config = dict(
    n_layer=9,
    d_model=512,
    n_head=4,
    n_kv_head=1,
    head_dim=128,
    d_mlp=1344,
    vocab_size=37674,
    activation='swiglu',
    norm='rmsnorm',
    norm_place='pre',
    norm_eps=1e-05,
    positions='rope',
    rope_base=10000.0,
    rope_fraction=1.0,
    qk_norm=True,
    attn_scale=0.0884,
    bias='none',
    tie_embeddings=False,
    parallel_block=False,
    extras=['capped logits'],
    init='uniform',
    init_std_qkv=0.0225,
    init_std_o=0.0,
    init_std_up=0.0225,
    init_std_down=0.0,
    optimizer='soap_variant',
    lr=0.00388,
    lr_mult_o=1.39,
    lr_mult_up=1.42,
    beta1=0.95,
    beta2=0.98,
    lr_head=0.00587,
    grad_clip=2.0,
    warmup_steps=148,
    schedule='wsd',
    decay_fraction=0.311,
    decay_shape='linear',
    final_lr_fraction=0.1,
    batch_tokens=262144,
    seq_len=1024,
    doc_mask=True,
    train_tokens=1198000000,
    steps=4571,
    dataset='wikipedia_en',
)
Each number is 200 + 40 x the weight over the matrix's rms, rounded and kept within 0 to 999. Layers, rows and columns count from 0.

# gate: layer 5 MLP gate, 1344x512, rms 0.286, rows 179-245, columns 64-95
# up: layer 5 MLP up, 1344x512, rms 0.301, rows 179-245, columns 64-95
# down: layer 5 MLP down (transposed), 1344x512, rms 0.211, rows 179-244, columns 64-95
gate179,162,173,157,165,209,231,173,193,167,186,172,273,192,262,167,175,175,182,218,211,240,142,179,175,225,275,223,192,188,222,172,211
up179,227,205,121,193,176,216,206,221,141,173,210,136,200,163,159,223,177,205,228,165,219,192,180,199,243,267,241,140,213,193,173,131
down179,249,238,185,195,221,242,189,164,118,197,192,205,224,244,142,142,138,212,284,212,215,246,156,155,115,267,132,220,239,160,214,191
gate180,185,201,162,167,172,157,169,168,195,184,160,252,195,162,245,216,263,144,184,213,174,171,170,146,153,223,215,219,179,229,248,152
up180,160,262,176,213,193,211,216,207,192,283,206,190,137,187,207,182,202,242,128,227,215,205,192,165,211,171,160,184,235,170,213,104
down180,222,141,131,229,197,145,224,174,166,153,214,229,198,263,229,238,190,190,191,157,181,172,215,228,172,204,239,272,154,273,183,245
gate181,93,149,235,126,189,225,193,195,200,280,218,219,208,207,274,251,179,189,198,291,205,148,231,225,228,267,223,253,212,197,149,207
up181,218,178,171,247,180,151,181,253,203,202,170,217,166,203,177,177,216,253,196,99,188,158,133,191,170,208,212,146,224,209,223,171
down181,219,269,211,183,198,130,221,236,165,243,208,262,207,162,194,182,160,192,258,193,205,193,183,181,178,139,198,218,192,227,231,260
gate182,192,182,242,221,168,242,180,144,212,188,214,194,199,137,225,141,173,203,179,191,181,247,237,223,231,256,195,161,245,179,188,239
up182,225,175,105,220,159,165,311,184,227,239,210,231,136,218,200,216,197,228,184,204,231,174,265,75,165,220,168,229,201,237,237,275
down182,178,187,282,286,142,184,214,223,249,250,160,161,200,146,161,209,159,249,186,160,189,220,178,185,257,223,222,174,140,178,181,223
gate183,305,119,135,202,234,255,218,130,145,206,199,213,187,208,253,224,184,242,226,165,266,180,222,180,216,240,255,180,178,151,133,237
up183,190,244,180,101,245,207,168,177,231,167,233,171,245,180,209,208,260,244,97,200,170,222,105,276,201,173,179,258,243,214,155,214
down183,142,277,226,201,189,191,206,277,237,207,215,151,187,244,167,139,201,212,182,199,198,249,174,202,137,195,189,260,199,284,170,227
gate184,223,215,146,235,178,196,175,192,209,263,262,165,202,228,241,162,207,231,206,232,246,273,156,273,245,236,189,198,126,205,265,193
up184,100,203,206,251,228,242,230,174,210,172,148,211,208,224,192,209,181,176,235,256,246,275,208,211,281,176,225,242,266,213,231,188
down184,205,226,177,207,147,182,234,204,243,162,162,191,199,238,180,157,229,220,169,232,132,203,167,189,190,179,155,228,273,186,248,148
gate185,227,188,180,180,209,155,236,150,141,280,202,306,220,281,166,176,242,166,236,234,128,193,166,181,171,288,232,239,241,203,194,140
up185,137,112,185,235,213,219,172,156,183,174,209,182,206,224,206,215,193,256,209,256,260,260,158,212,239,251,173,243,200,191,145,160
down185,203,169,176,197,226,199,268,225,194,165,233,258,263,167,188,231,195,335,203,188,221,155,221,179,203,174,226,195,166,218,167,193
gate186,131,122,227,137,272,246,217,201,146,162,174,222,212,152,205,194,158,205,226,153,202,190,236,162,187,185,256,276,238,222,223,193
up186,154,176,176,228,216,144,147,235,241,228,255,204,206,239,218,208,214,243,230,222,216,248,190,158,186,206,169,140,162,222,193,150
down186,127,131,285,187,246,149,264,249,245,300,155,180,216,248,192,165,181,191,151,214,260,157,173,139,241,187,221,219,191,132,253,209
gate187,204,272,195,209,198,189,198,242,204,199,200,247,186,210,229,198,170,260,185,206,214,292,185,147,183,220,251,179,210,177,305,220
up187,119,224,207,162,180,261,161,175,179,168,118,247,205,235,217,274,182,235,250,163,185,257,233,132,191,195,165,141,163,117,181,249
down187,160,175,189,155,193,193,186,143,215,263,204,171,170,183,173,185,243,298,170,246,198,228,234,236,160,188,154,195,156,112,182,155
gate188,243,211,170,163,149,225,247,227,164,205,183,145,238,201,251,150,205,226,120,201,266,142,231,193,144,220,146,186,209,207,232,200
up188,225,141,204,168,210,114,163,206,171,230,172,308,225,318,177,120,201,217,256,235,230,141,152,269,197,254,216,201,173,204,222,138
down188,222,173,228,296,175,228,323,216,145,139,145,248,217,266,179,278,122,179,229,170,220,239,226,179,198,238,230,185,181,250,244,154
gate189,295,220,214,185,252,199,153,123,195,322,217,225,231,195,130,142,193,210,142,260,189,199,190,236,93,164,116,183,231,172,236,184
up189,233,236,224,255,200,210,226,190,184,204,133,186,179,150,90,212,215,189,165,230,212,234,213,193,204,232,205,189,153,282,240,225
down189,253,196,177,185,189,208,194,232,296,167,268,133,301,160,183,171,167,260,164,254,224,274,285,200,197,270,223,178,239,320,217,143
gate190,200,205,116,172,183,158,225,237,175,228,197,167,232,175,178,193,210,247,210,133,205,118,250,179,212,241,155,195,274,197,211,234
up190,252,209,217,214,181,148,141,173,105,173,266,207,233,150,182,178,258,239,142,157,206,262,208,120,242,129,194,185,197,226,187,177
down190,227,206,138,209,213,234,244,268,164,162,212,168,183,214,263,128,177,241,202,219,206,219,237,178,167,202,155,261,175,291,143,248
gate191,161,226,140,201,204,129,243,192,218,297,242,223,217,224,191,177,237,271,203,198,148,173,158,177,117,219,234,207,169,229,252,270
up191,148,242,187,197,216,191,211,163,196,179,196,280,137,208,204,202,244,295,193,240,269,223,220,183,230,173,216,209,188,178,164,134
down191,246,207,187,190,167,261,243,208,251,194,192,161,204,187,217,181,254,245,267,206,231,201,198,178,110,156,200,195,134,204,279,276
gate192,195,212,223,238,147,242,177,181,182,243,235,198,229,156,179,139,263,199,255,153,179,208,176,144,225,196,189,142,238,229,262,192
up192,195,167,251,122,221,214,204,227,200,243,190,200,211,190,209,191,164,170,218,216,117,270,209,256,175,205,165,228,216,132,148,143
down192,204,150,210,149,278,205,214,203,223,273,187,304,234,242,196,269,227,202,238,213,134,193,272,187,214,191,170,233,194,138,163,246
gate193,142,184,247,205,197,257,234,209,207,217,195,187,217,291,208,189,174,92,229,265,247,197,232,214,209,226,207,227,246,125,178,177
up193,200,243,145,283,105,259,175,164,168,141,210,156,113,247,121,254,195,150,128,211,147,218,195,238,163,168,183,161,252,194,178,160
down193,248,244,219,293,161,238,160,183,190,122,164,231,145,295,256,220,214,261,201,208,290,246,297,147,185,163,269,160,135,234,169,121
gate194,219,220,140,183,212,249,175,179,189,231,249,236,163,159,241,147,182,180,222,120,203,237,207,192,185,234,136,158,226,247,204,197
up194,172,251,286,121,152,129,237,172,191,175,97,184,182,314,186,210,142,203,157,212,173,184,115,213,167,225,313,207,220,136,210,206
down194,203,201,144,228,211,249,175,179,202,178,204,282,224,141,244,173,174,145,204,162,171,265,239,202,202,213,177,231,242,216,162,203
gate195,246,175,244,143,199,207,208,233,181,233,212,193,279,197,189,253,236,218,164,185,242,229,216,247,168,230,115,132,229,199,242,190
up195,226,231,157,186,179,162,237,227,295,157,112,169,216,191,228,175,167,185,225,188,216,208,223,162,193,280,211,180,164,224,156,240
down195,151,158,211,192,193,183,242,176,142,220,152,246,199,225,227,148,232,136,258,173,215,123,185,195,219,227,139,193,161,210,142,200
gate196,201,238,105,178,220,224,169,213,142,174,194,196,223,213,248,192,253,126,145,265,173,268,265,212,170,255,187,192,207,147,225,207
up196,248,235,221,188,183,159,176,221,171,224,184,175,233,133,192,184,205,245,218,183,241,186,184,261,266,168,251,166,224,244,202,178
down196,158,136,212,287,268,226,186,201,197,178,195,97,238,209,173,239,201,222,213,232,187,224,305,184,230,184,215,202,163,191,174,179
gate197,181,262,218,250,134,236,164,163,159,296,194,270,230,220,178,265,186,173,195,270,178,163,173,154,222,231,173,188,206,135,187,190
up197,173,215,227,198,106,103,142,199,244,258,238,206,199,205,201,150,213,226,233,211,188,208,275,243,249,152,147,135,263,239,183,234
down197,234,185,220,199,231,235,166,146,215,200,199,222,213,174,223,128,212,188,182,269,298,231,252,257,187,162,185,170,296,208,189,218
gate198,202,234,174,231,215,174,264,253,198,227,172,196,199,196,224,206,222,170,235,261,140,201,184,186,195,225,171,173,131,224,174,254
up198,241,234,260,115,173,295,138,220,164,250,254,164,191,215,112,224,157,179,197,154,252,204,156,186,211,212,174,149,248,184,193,222
down198,128,216,222,218,172,259,203,107,171,282,238,198,276,174,196,213,212,244,202,237,208,245,222,275,201,214,244,187,197,160,184,200
gate199,196,194,181,209,236,124,185,270,225,120,204,206,153,151,187,244,95,144,195,228,147,220,200,120,129,241,210,118,240,238,208,180
up199,298,175,228,188,139,162,172,208,200,202,227,180,222,199,154,162,216,193,99,166,171,250,190,214,192,216,203,187,232,211,230,178
down199,201,164,287,225,147,147,259,230,259,187,83,215,151,243,175,220,139,194,193,218,257,268,183,136,184,190,262,175,216,294,275,200
gate200,144,191,201,131,171,222,218,214,246,243,151,202,222,281,236,298,176,159,207,225,201,229,185,233,172,188,238,195,244,203,173,150
up200,211,222,199,208,189,189,162,234,231,189,181,131,184,183,172,172,237,239,230,221,182,164,172,201,214,230,198,188,203,261,173,208
down200,182,173,185,161,220,166,228,160,220,232,193,197,319,190,211,141,191,247,236,167,215,167,185,222,190,257,143,246,182,262,210,123
gate201,137,238,261,223,182,176,183,199,231,184,238,198,175,152,131,254,133,236,205,145,146,197,189,256,210,159,137,231,203,168,180,232
up201,167,223,176,201,264,134,121,172,192,249,167,142,221,149,237,177,204,251,211,204,166,165,152,188,129,186,185,210,175,187,226,194
down201,227,152,223,197,235,234,198,218,248,154,178,199,200,213,145,203,258,206,164,212,186,166,173,144,190,199,181,229,227,226,201,162
gate202,260,109,192,200,179,210,234,105,225,244,162,173,220,217,192,149,134,212,228,252,199,283,196,185,172,202,139,220,172,183,239,154
up202,164,167,209,226,217,233,232,206,278,199,233,189,196,159,206,218,218,261,194,179,181,194,247,205,217,203,173,212,169,248,204,203
down202,201,193,292,204,183,197,137,181,243,210,202,203,197,224,224,170,207,229,178,225,227,212,231,223,175,204,166,178,189,161,192,210
gate203,236,227,217,218,202,139,200,292,294,158,192,206,202,164,217,211,223,255,185,189,210,230,213,168,123,287,192,201,250,170,191,182
up203,140,157,182,171,141,213,224,215,180,251,196,234,219,252,200,219,158,97,279,207,259,151,156,152,172,220,227,201,174,227,260,168
down203,167,221,147,198,238,226,176,174,167,176,204,172,170,166,188,263,238,195,220,204,209,137,231,188,120,166,157,198,235,151,200,185
gate204,199,183,196,187,151,161,177,198,225,184,253,189,139,167,219,156,185,158,193,200,172,269,210,258,151,225,231,160,258,207,168,233
up204,247,236,225,241,264,178,171,269,216,208,224,207,296,138,114,245,181,200,204,191,191,193,137,177,173,160,197,230,150,178,239,193
down204,209,225,172,148,122,216,102,150,187,214,163,185,188,232,182,215,203,212,176,216,205,220,208,191,208,229,257,192,196,253,186,183
gate205,227,148,241,186,217,207,254,232,206,199,220,262,185,238,159,212,129,209,238,234,275,189,147,218,213,246,244,259,224,176,227,191
up205,153,242,245,194,154,194,141,207,192,279,178,228,220,254,241,214,183,149,182,169,260,218,211,298,179,132,179,172,225,175,217,257
down205,206,260,211,142,160,220,217,209,226,260,197,225,241,207,236,172,171,178,248,116,228,134,173,191,198,239,204,150,229,224,161,199
gate206,238,283,318,122,164,263,269,155,172,181,246,225,172,165,218,138,230,189,258,201,257,169,184,173,183,124,120,186,206,218,148,190
up206,253,190,190,222,183,101,209,190,155,202,180,199,211,187,145,200,252,80,204,179,252,277,189,186,224,235,230,221,120,170,270,236
down206,214,181,106,146,133,225,188,130,168,124,230,213,169,284,225,226,152,161,161,225,244,177,218,246,148,199,229,185,236,164,241,140
gate207,209,248,216,181,268,204,145,199,114,238,204,225,219,217,209,205,292,223,215,146,186,199,201,233,171,190,190,202,193,187,218,282
up207,199,263,149,193,190,163,214,228,108,147,168,199,192,242,160,192,268,251,155,159,144,173,195,213,199,187,191,191,162,204,197,197
down207,161,206,212,184,274,176,247,219,231,268,192,140,292,176,237,307,218,275,104,204,192,201,232,222,133,147,198,176,230,196,230,209
gate208,159,140,204,219,141,238,246,144,208,156,137,208,154,188,222,187,212,163,169,271,181,223,220,169,224,239,246,155,215,105,161,235
up208,160,141,143,155,224,165,263,162,161,162,226,168,251,254,262,226,221,132,303,229,211,210,238,193,204,187,145,240,209,166,260,161
down208,227,200,123,191,189,213,211,143,227,158,180,239,119,183,224,169,211,246,237,192,203,181,248,191,245,288,201,172,178,311,300,171
gate209,173,190,283,178,304,183,177,209,259,187,185,187,147,226,224,258,226,280,130,211,245,149,183,169,180,161,236,204,184,158,231,191
up209,165,212,264,189,263,223,154,273,206,247,123,202,187,222,151,194,175,264,183,219,234,257,110,182,172,234,179,147,209,261,159,164
down209,201,206,206,223,179,246,191,216,211,296,247,164,226,185,145,223,232,212,78,133,226,200,205,200,276,139,200,186,226,228,192,181
gate210,234,178,235,182,206,226,133,190,195,195,232,230,153,169,234,245,183,190,127,226,327,219,173,257,221,229,176,212,293,194,146,241
up210,226,268,176,199,182,172,195,206,186,237,184,212,186,220,204,250,279,146,191,223,296,190,188,224,221,193,209,241,146,87,204,153
down210,191,137,214,97,156,128,268,185,167,228,252,190,186,185,226,232,181,223,157,193,172,197,163,184,247,149,280,215,269,232,113,194
gate211,160,236,205,196,266,248,161,202,211,276,202,190,121,236,153,212,184,183,230,133,234,217,268,237,218,161,178,230,255,205,188,262
up211,180,162,201,187,195,186,229,170,207,223,172,152,183,188,161,282,197,197,192,277,221,184,148,215,243,200,198,198,172,196,175,237
down211,178,217,200,188,193,194,222,243,188,265,207,200,141,187,191,131,238,259,216,191,269,137,194,151,227,266,225,217,147,197,168,205
gate212,193,184,230,179,208,155,188,160,225,214,142,162,212,195,207,138,193,230,200,236,292,187,242,230,155,222,165,249,197,145,207,227
up212,256,214,209,221,261,253,191,223,206,139,252,139,184,97,220,209,224,252,198,191,185,181,217,172,179,162,154,138,160,250,240,153
down212,227,260,262,224,185,115,234,184,150,187,230,232,268,181,156,212,180,235,172,180,156,219,214,178,245,221,195,217,201,175,149,264
gate213,173,207,126,157,143,241,187,178,175,218,226,278,235,219,205,157,191,135,199,220,298,205,213,132,144,173,259,231,163,153,136,146
up213,165,194,224,251,259,176,226,158,179,197,232,155,168,268,204,158,184,249,208,247,192,252,215,193,222,205,194,171,219,214,268,181
down213,231,216,241,204,179,167,233,238,184,203,180,200,237,254,200,212,218,251,174,212,170,161,200,253,200,218,142,193,223,193,175,143
gate214,181,176,194,239,129,190,206,188,236,219,174,173,207,148,237,193,127,237,243,211,151,224,245,161,272,199,184,140,180,246,323,246
up214,173,167,223,145,192,206,223,174,228,160,191,167,234,271,118,248,195,203,252,189,216,232,153,237,235,176,193,270,247,190,161,220
down214,187,182,258,188,230,244,166,190,222,135,217,245,152,266,168,184,269,179,256,150,249,189,163,267,198,241,237,188,232,171,178,175
gate215,145,179,159,175,175,196,101,156,197,171,176,212,185,190,166,129,229,180,117,179,190,221,209,211,197,182,163,174,182,151,185,221
up215,188,198,225,207,217,205,137,226,191,208,189,233,246,227,202,213,181,212,193,177,197,201,263,199,230,178,244,216,191,199,201,187
down215,173,213,206,171,233,242,193,200,285,222,137,183,187,247,215,148,226,268,191,218,168,188,167,163,233,195,136,249,164,216,108,118
gate216,197,158,213,208,187,127,138,269,191,220,190,150,154,219,215,227,165,260,219,214,169,243,238,270,136,256,176,167,217,265,170,214
up216,192,254,163,262,185,144,185,189,208,234,196,144,228,197,150,246,176,235,210,179,215,190,240,199,236,208,262,202,146,233,178,204
down216,166,250,208,213,228,109,243,242,285,157,208,122,189,194,224,243,162,187,148,235,189,272,116,210,138,177,158,209,216,199,235,199
gate217,108,157,232,177,195,227,164,182,183,166,189,238,160,212,220,147,166,234,200,259,253,222,190,168,184,162,173,167,224,252,172,223
up217,156,188,215,253,150,246,199,198,203,143,227,184,208,194,138,191,148,211,196,239,195,183,199,200,175,166,229,261,151,186,235,227
down217,220,225,219,228,206,192,208,233,166,114,215,192,231,230,114,231,242,189,256,262,194,80,170,170,151,194,238,288,194,106,234,211
gate218,231,213,175,174,187,223,219,218,160,182,184,171,197,189,141,281,201,223,243,290,222,225,199,240,209,240,191,231,239,245,133,235
up218,173,241,123,213,174,248,152,172,234,181,215,193,157,132,179,149,213,206,171,171,210,191,174,220,235,209,193,158,231,157,141,222
down218,187,197,179,289,229,203,168,276,201,216,260,206,174,287,187,198,277,221,226,242,275,261,193,232,231,245,213,256,170,181,222,262
gate219,204,213,142,155,237,188,226,258,240,209,225,248,176,197,176,205,233,183,187,196,173,245,250,291,169,223,168,256,212,217,203,140
up219,170,192,310,197,200,251,238,247,191,210,267,197,209,191,218,120,200,232,201,181,187,195,183,184,165,186,149,250,174,219,196,154
down219,208,101,136,233,160,219,215,118,185,238,145,188,224,182,181,235,230,192,189,206,202,210,230,148,183,131,226,148,182,158,183,227
gate220,180,205,221,163,236,161,191,167,194,204,123,137,99,219,133,225,139,272,167,202,168,214,96,242,254,158,204,233,257,152,170,202
up220,131,216,191,224,197,180,280,224,193,201,230,220,261,295,100,187,215,128,217,214,252,155,230,209,219,158,240,153,146,180,243,163
down220,184,195,183,172,175,267,211,223,218,235,172,245,261,185,213,229,283,214,158,243,111,115,146,175,162,272,253,224,188,262,206,189
gate221,172,169,149,228,157,213,250,219,210,178,240,165,225,201,169,243,155,147,299,243,178,178,170,186,223,221,198,160,169,173,122,189
up221,238,244,121,239,180,136,188,164,268,196,156,204,212,295,174,150,182,276,183,295,240,175,227,168,204,203,235,186,170,157,236,229
down221,145,173,172,184,184,204,147,173,232,252,177,141,205,174,257,159,278,260,173,198,201,290,266,177,207,224,197,218,226,192,168,153
gate222,208,191,183,250,170,207,213,183,281,207,224,113,200,198,269,173,253,203,193,226,138,179,188,214,251,186,205,226,260,183,215,153
up222,192,194,219,252,137,214,188,198,203,196,167,177,174,199,170,248,173,216,188,201,188,136,157,181,171,157,186,213,192,231,162,243
down222,225,205,180,150,242,203,164,187,197,285,182,165,195,238,192,244,300,246,189,218,161,208,197,145,198,198,173,228,171,160,221,200
gate223,116,194,193,163,150,184,213,173,204,172,127,171,210,197,141,259,205,203,161,188,251,171,155,226,221,203,120,182,236,198,194,241
up223,211,203,231,255,146,181,200,178,181,214,171,157,156,176,177,151,185,209,161,169,240,218,181,191,192,231,209,261,232,141,193,200
down223,250,219,220,180,189,228,191,142,155,195,227,246,291,198,137,144,179,164,215,182,147,108,220,156,164,179,230,200,111,190,140,226
gate224,184,220,158,218,154,186,164,270,194,129,157,232,186,261,217,267,167,197,163,210,168,165,168,193,174,242,164,223,158,175,172,161
up224,231,224,239,249,270,239,197,144,170,172,172,176,297,225,234,174,176,126,234,189,208,253,186,160,273,203,221,210,272,226,159,241
down224,237,170,177,239,134,215,188,261,181,141,208,234,160,205,142,202,190,238,230,225,234,140,207,171,146,156,212,178,127,216,216,211
gate225,152,194,225,222,206,237,237,215,209,273,188,139,237,243,186,194,203,199,188,223,178,191,191,197,196,238,146,218,276,101,237,119
up225,209,219,234,270,207,291,205,185,218,156,167,188,216,229,175,218,227,276,159,222,192,244,202,244,201,244,197,150,216,242,222,213
down225,214,265,202,236,163,147,141,196,215,171,231,220,222,230,220,228,249,264,240,246,233,219,171,192,208,197,183,211,199,158,280,213
gate226,147,230,112,167,212,133,176,169,176,185,249,136,200,277,194,193,247,178,158,198,198,208,211,190,226,240,191,168,226,221,167,213
up226,225,229,178,193,167,249,241,166,186,217,168,165,220,146,208,174,235,246,180,205,159,204,188,201,200,150,208,288,199,199,142,118
down226,273,203,182,246,210,167,140,204,223,184,286,166,229,240,189,226,164,167,234,203,218,162,209,235,165,205,195,200,185,204,196,235
gate227,204,236,216,124,166,198,211,226,188,206,205,188,208,246,228,242,235,222,234,209,153,167,200,161,210,253,227,182,96,253,202,227
up227,221,189,232,280,138,238,251,260,200,195,209,167,119,206,217,217,211,208,215,209,251,218,183,158,247,129,259,141,182,224,262,206
down227,235,186,266,266,199,173,145,240,192,212,135,241,237,191,259,180,209,166,193,234,175,191,181,205,121,238,168,187,203,203,128,231
gate228,191,222,162,253,209,248,202,217,261,257,251,198,197,191,153,165,210,241,210,172,174,125,193,268,209,220,211,205,189,233,155,201
up228,203,210,241,225,212,190,197,235,234,214,240,144,197,187,178,265,210,239,276,204,150,204,171,260,216,176,165,130,153,211,197,196
down228,130,173,171,206,257,151,182,154,210,209,185,216,137,222,155,175,197,308,176,163,191,240,242,183,185,256,188,250,130,234,144,154
gate229,257,167,174,224,261,196,182,155,220,163,184,119,178,195,178,260,219,174,212,192,252,201,241,145,176,181,161,193,187,220,247,205
up229,242,186,171,196,218,216,189,123,231,173,208,249,217,177,245,159,151,209,242,202,203,148,218,188,209,162,200,218,167,224,164,131
down229,210,243,182,179,219,178,266,184,216,255,194,153,205,185,231,240,280,219,148,194,177,189,168,225,265,208,147,173,181,221,269,217
gate230,216,210,253,162,204,239,175,253,230,181,176,175,216,237,189,240,182,187,259,224,235,266,207,219,259,233,235,237,205,239,220,218
up230,179,197,160,204,235,192,194,222,191,165,235,177,185,203,257,216,175,153,146,174,183,192,168,208,178,177,141,205,253,206,225,197
down230,120,240,277,234,178,268,194,281,265,197,172,228,202,266,231,225,158,183,230,197,161,277,205,181,222,240,214,245,157,179,211,204
gate231,153,235,192,287,176,231,193,155,176,174,219,223,188,217,210,261,202,208,275,168,267,215,210,173,271,272,181,185,175,244,228,245
up231,206,183,235,202,171,235,259,172,245,201,197,258,165,205,118,182,171,204,155,219,140,187,178,275,264,210,206,146,195,260,164,191
down231,206,198,237,210,195,185,229,233,257,226,206,243,211,211,215,226,212,205,229,171,199,205,162,124,192,151,195,205,179,218,255,307
gate232,305,235,159,183,245,286,193,105,301,139,238,179,156,155,243,210,197,324,227,257,220,174,166,175,170,168,226,182,223,242,152,226
up232,181,234,180,221,175,231,150,155,173,153,192,188,205,244,222,234,194,247,125,246,231,208,217,163,183,261,190,170,185,243,220,237
down232,171,189,186,182,219,243,206,240,223,242,236,170,247,126,202,172,187,169,182,135,172,168,124,212,172,202,153,182,184,159,194,189
gate233,245,237,219,250,178,161,153,271,263,214,187,176,232,235,300,144,201,193,213,200,220,240,259,213,202,150,210,225,265,182,237,215
up233,172,233,179,219,207,221,213,192,190,135,195,254,182,251,227,108,78,206,249,227,221,203,203,169,191,243,187,131,198,205,189,147
down233,156,160,128,153,196,238,163,164,191,163,203,248,157,167,174,214,130,219,233,265,182,114,216,166,205,215,184,189,233,151,257,132
gate234,215,204,203,213,167,176,219,209,209,159,187,193,269,184,200,231,215,203,191,167,189,187,232,160,271,222,171,236,232,204,224,185
up234,166,177,134,245,171,197,198,199,158,120,229,191,203,219,166,259,161,184,250,197,189,189,146,171,179,189,212,244,198,157,179,160
down234,193,172,141,208,202,195,205,177,230,158,284,264,148,218,266,200,144,181,232,209,203,161,214,251,183,211,248,172,223,132,137,153
gate235,210,230,267,254,123,204,217,221,231,130,205,205,163,210,206,200,227,153,186,194,241,194,214,252,247,141,215,182,184,196,219,130
up235,209,187,146,296,290,162,161,285,193,169,262,208,111,118,262,217,218,168,212,164,220,178,164,196,257,283,195,205,255,146,181,169
down235,139,192,168,165,219,143,195,230,228,149,217,145,178,141,204,169,190,101,247,202,225,208,202,232,216,233,203,244,193,203,226,133
gate236,226,133,191,208,184,239,198,40,214,184,229,205,153,174,96,192,169,187,197,224,209,195,180,271,206,252,192,205,231,198,221,123
up236,141,125,128,181,167,213,229,209,224,225,136,222,211,203,162,249,240,209,278,205,176,123,237,173,254,150,190,179,234,215,240,212
down236,131,302,235,244,180,229,194,227,201,203,164,223,238,121,190,150,202,149,110,211,151,254,229,252,187,176,200,231,259,243,148,162
gate237,209,154,196,193,198,240,214,236,243,229,133,139,195,212,283,175,194,233,219,175,239,192,239,139,259,225,200,104,250,255,241,200
up237,253,186,178,173,243,247,178,215,221,201,273,204,197,141,245,225,218,158,228,235,207,197,199,242,135,204,200,162,237,99,193,275
down237,232,200,251,242,259,198,128,91,147,191,190,145,277,174,176,238,177,212,218,228,220,263,262,139,211,191,193,199,192,251,236,182
gate238,207,271,208,233,197,196,233,113,213,243,166,224,242,177,214,172,196,149,201,205,245,184,236,265,184,160,167,196,225,233,232,212
up238,184,285,185,175,187,254,162,187,156,187,171,184,239,186,228,189,144,109,177,262,205,168,201,212,161,167,229,145,153,216,126,192
down238,204,156,164,188,215,176,158,237,148,137,185,213,268,178,224,165,260,150,185,182,217,220,168,216,290,112,140,168,226,166,217,158
gate239,154,185,95,159,145,218,156,271,200,227,253,203,216,222,225,198,172,250,170,220,174,130,240,220,237,233,194,161,234,204,156,162
up239,233,244,111,196,200,187,271,200,250,171,242,218,223,205,189,198,231,256,178,195,209,173,198,148,210,194,244,256,169,271,278,199
down239,175,213,278,198,226,206,242,169,167,247,164,228,270,184,175,274,194,211,158,228,204,228,139,222,156,191,245,213,204,169,172,228
gate240,207,192,217,266,179,191,349,172,241,110,232,244,190,223,171,219,212,238,248,188,275,103,122,211,257,201,184,210,225,229,105,206
up240,149,255,149,219,286,221,188,185,189,196,151,177,123,215,215,212,210,170,226,231,234,160,194,188,192,167,87,210,177,149,230,194
down240,223,264,216,224,170,228,200,223,227,204,115,270,187,242,236,241,184,200,165,187,234,162,166,211,213,204,174,201,183,226,197,229
gate241,269,205,210,181,268,202,154,98,165,233,222,165,225,188,187,200,280,216,83,177,206,221,183,197,131,178,113,167,247,234,137,148
up241,192,209,209,248,193,210,228,216,220,131,194,188,217,203,240,247,187,196,155,141,202,173,223,165,205,176,220,216,111,85,267,242
down241,171,215,183,174,220,156,177,164,220,175,135,180,77,198,241,169,184,167,176,218,248,192,209,156,146,276,219,187,175,169,250,181
gate242,173,223,207,135,131,192,213,192,151,188,238,144,254,227,221,212,245,234,119,211,141,269,190,164,261,216,236,200,189,209,222,195
up242,160,132,237,200,243,158,191,245,225,191,129,243,212,124,179,252,219,218,243,176,92,115,209,189,158,276,127,250,143,211,185,245
down242,125,216,154,253,195,184,191,129,189,238,124,247,225,236,173,250,214,226,198,203,190,207,137,222,189,158,164,219,89,220,152,196
gate243,155,137,220,199,173,142,198,224,177,206,128,230,183,290,176,153,182,266,155,186,165,172,191,174,192,157,171,226,195,169,247,189
up243,240,189,183,222,223,227,177,169,200,201,172,228,90,209,170,216,189,172,162,163,172,170,225,179,217,190,176,258,135,249,212,239
down243,213,147,279,220,127,209,194,212,252,215,155,247,228,125,241,222,238,199,237,226,210,145,199,242,246,163,271,206,248,188,187,122
gate244,226,172,245,157,227,242,195,190,210,203,246,259,126,240,208,180,226,233,190,186,184,248,225,219,204,207,177,163,247,200,236,129
up244,227,233,259,166,237,229,181,181,276,161,195,227,231,204,208,237,165,252,287,226,276,208,224,251,160,235,183,202,207,189,193,228
down244,191,213,319,190,217,201,207,271,198,208,181,223,175,262,183,175,221,211,167,223,284,224,203,174,209,198,266,228,294,205,182,252
gate245,188,198,307,208,121,104,198,167,209,206,203,96,175,135,170,177,175,222,186,204,199,181,159,225,197,255,136,216,265,245,173,200
up245,225,116,220,239,187,264,216,232,197,181,231,236,181,184,253,210,151,244,192,200,173,245,144,193,215,214,271,178,209,275,245,182